From a checkpoint of a small transformer trained on Wikipedia.
Size: 16 layers, MLP 640 SwiGLU, vocabulary 4096.
Architecture: RMSNorm before each block, untied embeddings.
Training: a variant of SOAP for these matrices, 480M tokens.
Each number is 128 + 24 x the weight over its row's rms, rounded and kept within 0 to 255. Layers, rows and columns count from 0. Numbers have three digits each. The size before them is the row's rms in percent of the matrix's.

# v: layer 5 attention value, 320x320, rms 0.0597, rows 192-255, columns 240-279
# o: layer 5 attention output (transposed), 320x320, rms 0.0507, rows 192-255, columns 240-279
# q: layer 5 attention query, 320x320, rms 0.0862, rows 256-261, columns 240-279
# k: layer 5 attention key, 320x320, rms 0.089, rows 256-261, columns 240-279
v192 098:157117137161143168128107156114113130151099097114100098128148139158148144127133141157131128136095133141114130110144149097
o192 098:130128119116158149116124129096144123108149186120136120131156110132157138159094107129094131120132111123088160146121124122
v193 103:132139107108140139120116144102126141109151110135142144151177131136140143161157143111138119144155133120130125097137106123
o193 101:122145183147161157094119150170163087076097148152139137108122134127116124151126149099107138094135123138154143148142096120
v194 112:154120152161138088159133115109109113129124093076117159099146127096100144149147136095143107108104094139118134163092180108
o194 106:101144146141112145093128113088106105133145125132138075050162111129141135145111106160156118136131158077145159109114125133
v195 105:121124190130122115096114110153151123112133138137167136116124159127185141104147168093092114143120119158157106203122117082
o195 104:117126094171149125135130093074162141118105154141105134153149153151144065112177094114101108116155143159126171131151131162
v196 093:106151123152087117148107155153113155115096136149167149138130141105160127102145135100140106126136149118093116123088152135
o196 087:129130095153111119125165108096204119165119087121129100129106146111133119124113123107125149140162146151135093108142133117
v197 102:106128121102120105109127124167125108151105158131097171082143121162129092154094086106122134103100123147113126110165120128
o197 096:110071138147167082127106123109137163082134171153141128158166113086168116123135158119141142134143125149124137128124117167
v198 099:094150132149135104162143114177123092092147103169084115145175136134117146140112150129107102127159104137125119174107129119
o198 097:122102142141073157169115118135082169133137149127122129110143114130139103132121107095143141149137124155113117162129139115
v199 092:133160158164114110170178148172183112125127121120193122122091103128116152145154129153082109145122167080085129113138119112
o199 093:130136107098121124183116113134148028139130133138156152142120129166128101137111090147118113095172151145140100172098161098
v200 095:137142113143119100125112087126145114127126134102118132117155109141138122137135157119170140121115090071148148142147093140
o200 093:158143100145110155173118101150152168142086095156131115134133109154127168116124110118134148066139167116109100132142095118
v201 102:096136114127132127129118138125093099076107143150113106121122102135099127049132134109122136143134095079132129175116100148
o201 099:133153165110131145134105106140134114156119091149139147115117133131149124141104147158139141122114173128159154100151110114
v202 097:115118174172132126186152145108118153101069128139144112137103118119170140161169091084107132157126108170077145124149095109
o202 100:111142117140134125119139108086132140102162094147097120112106152119134123110124120138148145095116116083134148102150129137
v203 100:134122131094123159133184129129133127100068089103086144098154127114192140144121153121114158121146144136113114118099135134
o203 102:092150161124098110102121130147116069092146140144129135105105103117139110117086162142119109092146123156113115141147125150
v204 091:118127105129138133063109100134125107124117141112112181093117150150094158124150132135136116132142130107147151140118156095
o204 093:096142137127136134111128199161137088152140141133126148139106130098165094160126173097188134116180161126143110121107166182
v205 101:154072087094142108140110144166150084126120151184140128103118142148135112097168109120119152136151165139125133122143155179
o205 101:158166136108148098124169156160122126146141185081128126110114087139153094149111110124129098101155117130151116133161102150
v206 104:158164100098127112132123104150127117148138184118148133060142134134151154136101091120146133139105168127126069093148084118
o206 096:076092141142152157136111123123115130149112130106184087130158112166102124153143117165110088086135076127126135157140106149
v207 106:116147104141141123078130122129139147151098132157130117116178199105132122185122132192133110115161136123127120168091129128
o207 104:106145134170141138119077111123144123169151139136128145145144140132146113109088152152145124130141080119095138149171138113
v208 107:158143117151127120124151150115147122141115110125090110154165136087102131136109131123138164172150172121177099113144145156
o208 100:148083125079145132146134099081101135143161122096160163076130112108112176102173178163165162103150115091154098119126107159
v209 102:099111167147133158162141152164170131140110099165152159116111109158138106149144116103150114089109136099072086093102128140
o209 102:080133149091124141119109139125136114089100130193104099119120138099087128129126120151080123127088095142138145122148113116
v210 112:119141126140139106191130137131099075144064118117128148154136108135133123116157116148120140166117150129105140138125134086
o210 109:137091119184100120110141098089125074116137125132101106085115143181125156107122155138121107115139143155145110124144169109
v211 099:115125118119169100107113128106098133109125110083172107109102103086153106120104156073122139122161150094142129107097122151
o211 100:141208163109127174106119082103145203122116112138124113109170157133116130140119135106120130121153102079101113121144114075
v212 104:120128113120131160164137144109135171139132150117142122171121140121102075139157143154135108133125134138106140143067099123
o212 105:124121164160107163128128095152070137124100117116076159137078187126106182114191143121169118118095106125150148116132147139
v213 105:120165126109123154122127112096102118126106135114126090123098155094166134122135135120158150113107106173161096134147114127
o213 103:154147100154116102156115088116128145074124120146161101128176113123160108103153135119091148144106088112097127107141121163
v214 098:142105144149116142105124103102127145107099073124144106144167138165070109140162140131087134123123137145102163125147141143
o214 100:148143136120106165096132155133101107109119136124097145116115103141117127128112121151129096165147148114112122138128154087
v215 098:154081150122136125122141122105099145151114111159181136116129140114116147095146112140122088145146114131165155114100147072
o215 096:129108120132164164110123136111129142129128136159146110118130139114165160145116128105160128145124139131142116150160140099
v216 107:148112123133092136128108136162156142151146184141155144120135149144107125151126134182119119138120140099108108140111088103
o216 103:150069188124100115166138140141123120145125110168139113118115139167135106122092135123090125140133119125144138153081147130
v217 103:140126121130128121148112087167137161158172121127153155121116171196156132148108181155105132138112139133170149117125167140
o217 103:103126091136114143163170085087137138122114122169117147082147155115129111109139114149181108156099137101087130153127104117
v218 098:168172182136120109113164139125117160132117129137150100074105146148167130123157130113146189121125129119116172131096133078
o218 092:130118133138122091109084146091170151141152161139086146154127082150142142148079136091077122112122101121121149169144117123
v219 105:104115104136123081128120117115105129090082115149119138146132121089148164119113156105092132121121162085122099124155150112
o219 101:127115154132131148139150142108147113140079109109125110120150144096100144142113096135130092115087119092144155128092146148
v220 104:125176133172138141170153124104151144109145118101146127143128156145177116147150124087172160167123124142115146110115139106
o220 099:060164150099126140102139111126108137118147147129158107130114132092108153119133134170110115133123114134132145146146109153
v221 102:154120120104136124153141097118121160149120144136104118140097130143157086144090146152108134124118120148161119088107107121
o221 100:099119087160099101141096120133093154101097119134130150140125105123152129170158094105076114086122108156103104143172116134
v222 106:140107127129137142110120138153124124108157120104109114128126078132131139111107152113145127104095131121124136142115136145
o222 104:111101093123139136148133138119134126139114127124136134158137105058101110141131076138136111176133134100136111103136105118
v223 102:155140113054151152142133111124138115154128105120105171134131109157149108150119112105149165121123126124155114151113108132
o223 100:090136136143120116111117150139130117112136113099128122104151114104133120111134142110160132146173113106118073131127125128
v224 101:114149149155142174143166118096119152132150094124121124153091160118151125147095110122093094163143088145143112148129133130
o224 101:130137094150138129141146131146129118131138127122124163134115124132075122171106131157150138157088106135122144108092134087
v225 097:117120121103143138105113152103145097091091098133134118138164120126103126133128133102102121138100093152110147118130099101
o225 100:112142133102165090146140129154100147105125148135115159160131140102128102100109096122128108137106107083128122152092128155
v226 104:119121113116130159094185104125127102128135138155101143168128135113127156167202165140140132113094128156093119118144118112
o226 103:168102094155152122154125156098152163083168096108104128150092133128141081088139114145134131106185109124150111129136160102
v227 095:128140134097140122063122117186135090155175122139173112093097125144109148140095169153128127126116177140146103176152107141
o227 099:120119127138143093140163104098114095083100136134111136089142169149133116123190140064142130134155120135099125106186107114
v228 105:098127120117130113109123109142128163150132146154143137164169154123131084138147160165086089163141076121129153119133181128
o228 103:145124074171161127138121081110116153120145150118092113110145134130135111124181176117143108153117125096093144117125147147
v229 108:147142119113108107170081179154112160109193167084113150123118122142149109166130138142128137121120141131079128136166098098
o229 107:155105115136136104160134134123172124161145139092102115119081139155151100146121137097159117148071158158153091149111152103
v230 107:115137094157142134106117100089123167102140087146123081091148125130126117159153097092146160112099128116153130151137136117
o230 101:133141147110100156130103113137113185144152162116147098148106107162104144076091119121104129151124106096116123099102106118
v231 102:122129111113086136087118122118143131140145109109092151164113110119134131153076135119103164129135096149156147138138102163
o231 099:119116132118115115105139153136193133157121107131121165136180118112140136111145137120127116116178139128133118118135099135
v232 104:141105127141110124123108172151126150160138129144103143134141116130125094145141146133100148165075131125143126111190120131
o232 105:096129105099155129129107122139189093055153117185089153113143123155136121132112136108123136105138118122113127131116093122
v233 105:106098117150110148127160164138120128134121137160128132148086142177115127148127115144122102141172101133102140165135095099
o233 104:133190131155156136105136129086168120150115154123116114125110093096175113081106111128130162107122138142118122093168092129
v234 096:089092152114114100210131137128125143158145168109134148166102145127136142129120092123149118105159087145150116128118120153
o234 097:136135110136144176135162083127132135131101096114154136097103128120103169122146145143144109136107133143128103106123170127
v235 100:117171122112123186103118083094149123128123150161165158126114114126145068119122126160128141157102120123161150105093098147
o235 095:116111108104116139161150125169120131155172110184090152177122135125104124124135121129163115126119137161141132144154138105
v236 099:110166161120139146130113106130103106108099139158118126103106139130138118114108126176158127137129117133120138087149107151
o236 096:081117140188123146105133104089118130108108132146128145116127133107125116129146123145093122105115143135108137086157115139
v237 100:113147140176105190142163105123101124130156146127120148127127153143128147120086133140140113160129137112116147187146109144
o237 095:104114134124146116134132128112137140118127144117161127118134122127140148089158136170103163114134139163111167156112146120
v238 103:155114126137140084078189156133148131116135101130100130167201151142157133145128140147158048183106136119125151068088130188
o238 101:105114131097128112120115107142143120114112141183160119140146122092177148100089098125131178109123141101155133168143126115
v239 100:145122140115124139158137095167132059102123119142102124105139113124126130138146123129167119120126132119096135139139131138
o239 096:124116160091104173142147140196144114147112141126122131137134104102142116112122132092170120132121119157171064126142143090
v240 105:108159161129146126116122074118185141163122145135165182104123168160139123096074159165082105195090126124138068124150142124
o240 106:079159139128127131148130116098104151137121125135128124124170128197127073057145129154122110120130144104111143118112149116
v241 105:092125108128113126119125147140099168118156116109104132131146146145160156127137173106144182134100110145154144135181102157
o241 107:102146136120119106125144088132137142129124128132141100137103133129157079130145119085160123163138141133093119104146134143
v242 104:070104187108142142136114108127155162145182141127170167090117102124113093134146121152182151100150174122138097127121129128
o242 105:107138122100104120092145123147102115116150107126112119128144140123138103117131146086116073174124133141121113130126148109
v243 096:121151130112169103163132139104132160108136107102133135111114132108102145122125116093144101114139111129145142105145153100
o243 099:124143095162114167125147135124096114166088119135147103144140113100130102164143139099126125154106136126141161091126084130
v244 106:141111097138097151133119110110123069110111142139089133099135114120139118107103164122129162140146172128128104146173135137
o244 101:169123079119127112123121101131125107124054164148108103148164168142102135130135138119103128127161124107155173125140139140
v245 101:130143109113121137156142093108158122066112112141119107128144124107150093144106126143133132189165077154134078113133144133
o245 099:087110138122143111113125138157118136164128179145133168133097132115153106175141125136140115131129131114137109150143119108
v246 101:129109118108135146141114130102151155151092162145142141167044141140144112089129124107148139152157133165129117117133126109
o246 100:112120142130140105105107116160152163161178108123116175158145125119138121118100129117109161141071137160135109100139129112
v247 094:139120131119149148163130194126153205151137120199106130134112143149107131095114083101118159152139137107118145114115111126
o247 101:139131100118066092105161160166184134144191095130160124110157123167170119163105127151112147100095143115153111118122111148
v248 095:112067106098108169121141114192173128092098148124135151147122139154140130169167141150127137113129093164128129089126136106
o248 096:096122129130163139138152144144128106091079118125095135127112104156196139115134103099115090123081115144105124140129173164
v249 105:107115125118163127139142151131106145129187084141151105141129115121137166137118122125087096105124115143105110115124160132
o249 101:156145131146099157139149130103162134123079149138113151138147138141158136123077130138142162109091130116138135165090090112
v250 110:150089161140153092112158114134124126174169074091108131073136136175127137112143149147097125152134127143092144130112148176
o250 114:115128127129152094130099109088098104078140139128127121127128100141112167116158147115157111153140123119146151113153099101
v251 108:134116103184100159108100132142171172115138122178165087124122126150133123165084087168150104134109138110140135123140120085
o251 106:114117098105205159127190090121134143131112112164099129152097118158138173107108165159121161100135122133136108136130129143
v252 106:111191129138114153182127129153134127152130126131112134092135118139114135174111154117140205108127115106184099131118112165
o252 104:160089130133087117100118092116113106121079133098133135079089115139138098143086134109121113105132134161124154128134161101
v253 105:113133142168099127145132140130094162165228112133131114107102131149128114141164156138127139100148142114137129128104165112
o253 103:106155110101118097116076110094104129121083132104093144083125099166164132130089170098100147124104171121145116114113086116
v254 110:115170192134105118123148177162161099086106112116127130116109126093143118161121134123096112066092123095071142120132142132
o254 108:149125186124134118144121141088135192106134149143157066104111120128128174189135122144103118131144085156101139131085167126
v255 096:139089157051115106152116111090140170144154135148154145095116098121126118106127147123120146111131127138092130104120109118
o255 096:135166110110123115131142116157135103195123125122119124179159141171130114129128101141117113113133166122114123121110173115
q256 098:147136130103125128145137118102119126155124146123116136106038141128120079108165132133164161133134123111126115127058124165
k256 093:133118118128158137089127155108090117072133167173120130125145138124133175103095180096118163102121135110132141157192124099
q257 103:127162115103127122119111112138148103161150123151119151140097140132143141147123098160120192092126142087122137131090129101
k257 099:110143176102180143122076143144135145123126176179110134115132097115150148127132147130165132090157139121134120114161096135
q258 101:127108122092163140098091144123121155176123058122097126147106138156138143133126129131105138102090152107109144109111110115
k258 096:142133113148144149161129114145122112142122154168167136121120115118128130125123169131112169093114129155116104114124140132
q259 085:121154136162124154116122084118113142130177131103157119147165138116124152110158101154111122126119115131129127168102119091
k259 102:109112098189069117152134137125142124139072103087131168116103156146083152123131097085128130149144103134119144128128178137
q260 084:129101124115123150136177149131117130129129121105068184131077148139154084143136134110100113145136095095118115130145134101
k260 095:094120160114111129130115143116156116129117094113155159115122146133119106123171135152104117126105138125141146120122133116
q261 095:168159118114142135179096127120152155111117123106102130151137147132117092136130130135136109104107116102128116082146128105
k261 097:108143138148132136140130154106113147157117151117094119098144116091083152185103087155153129205159166120128151121110176102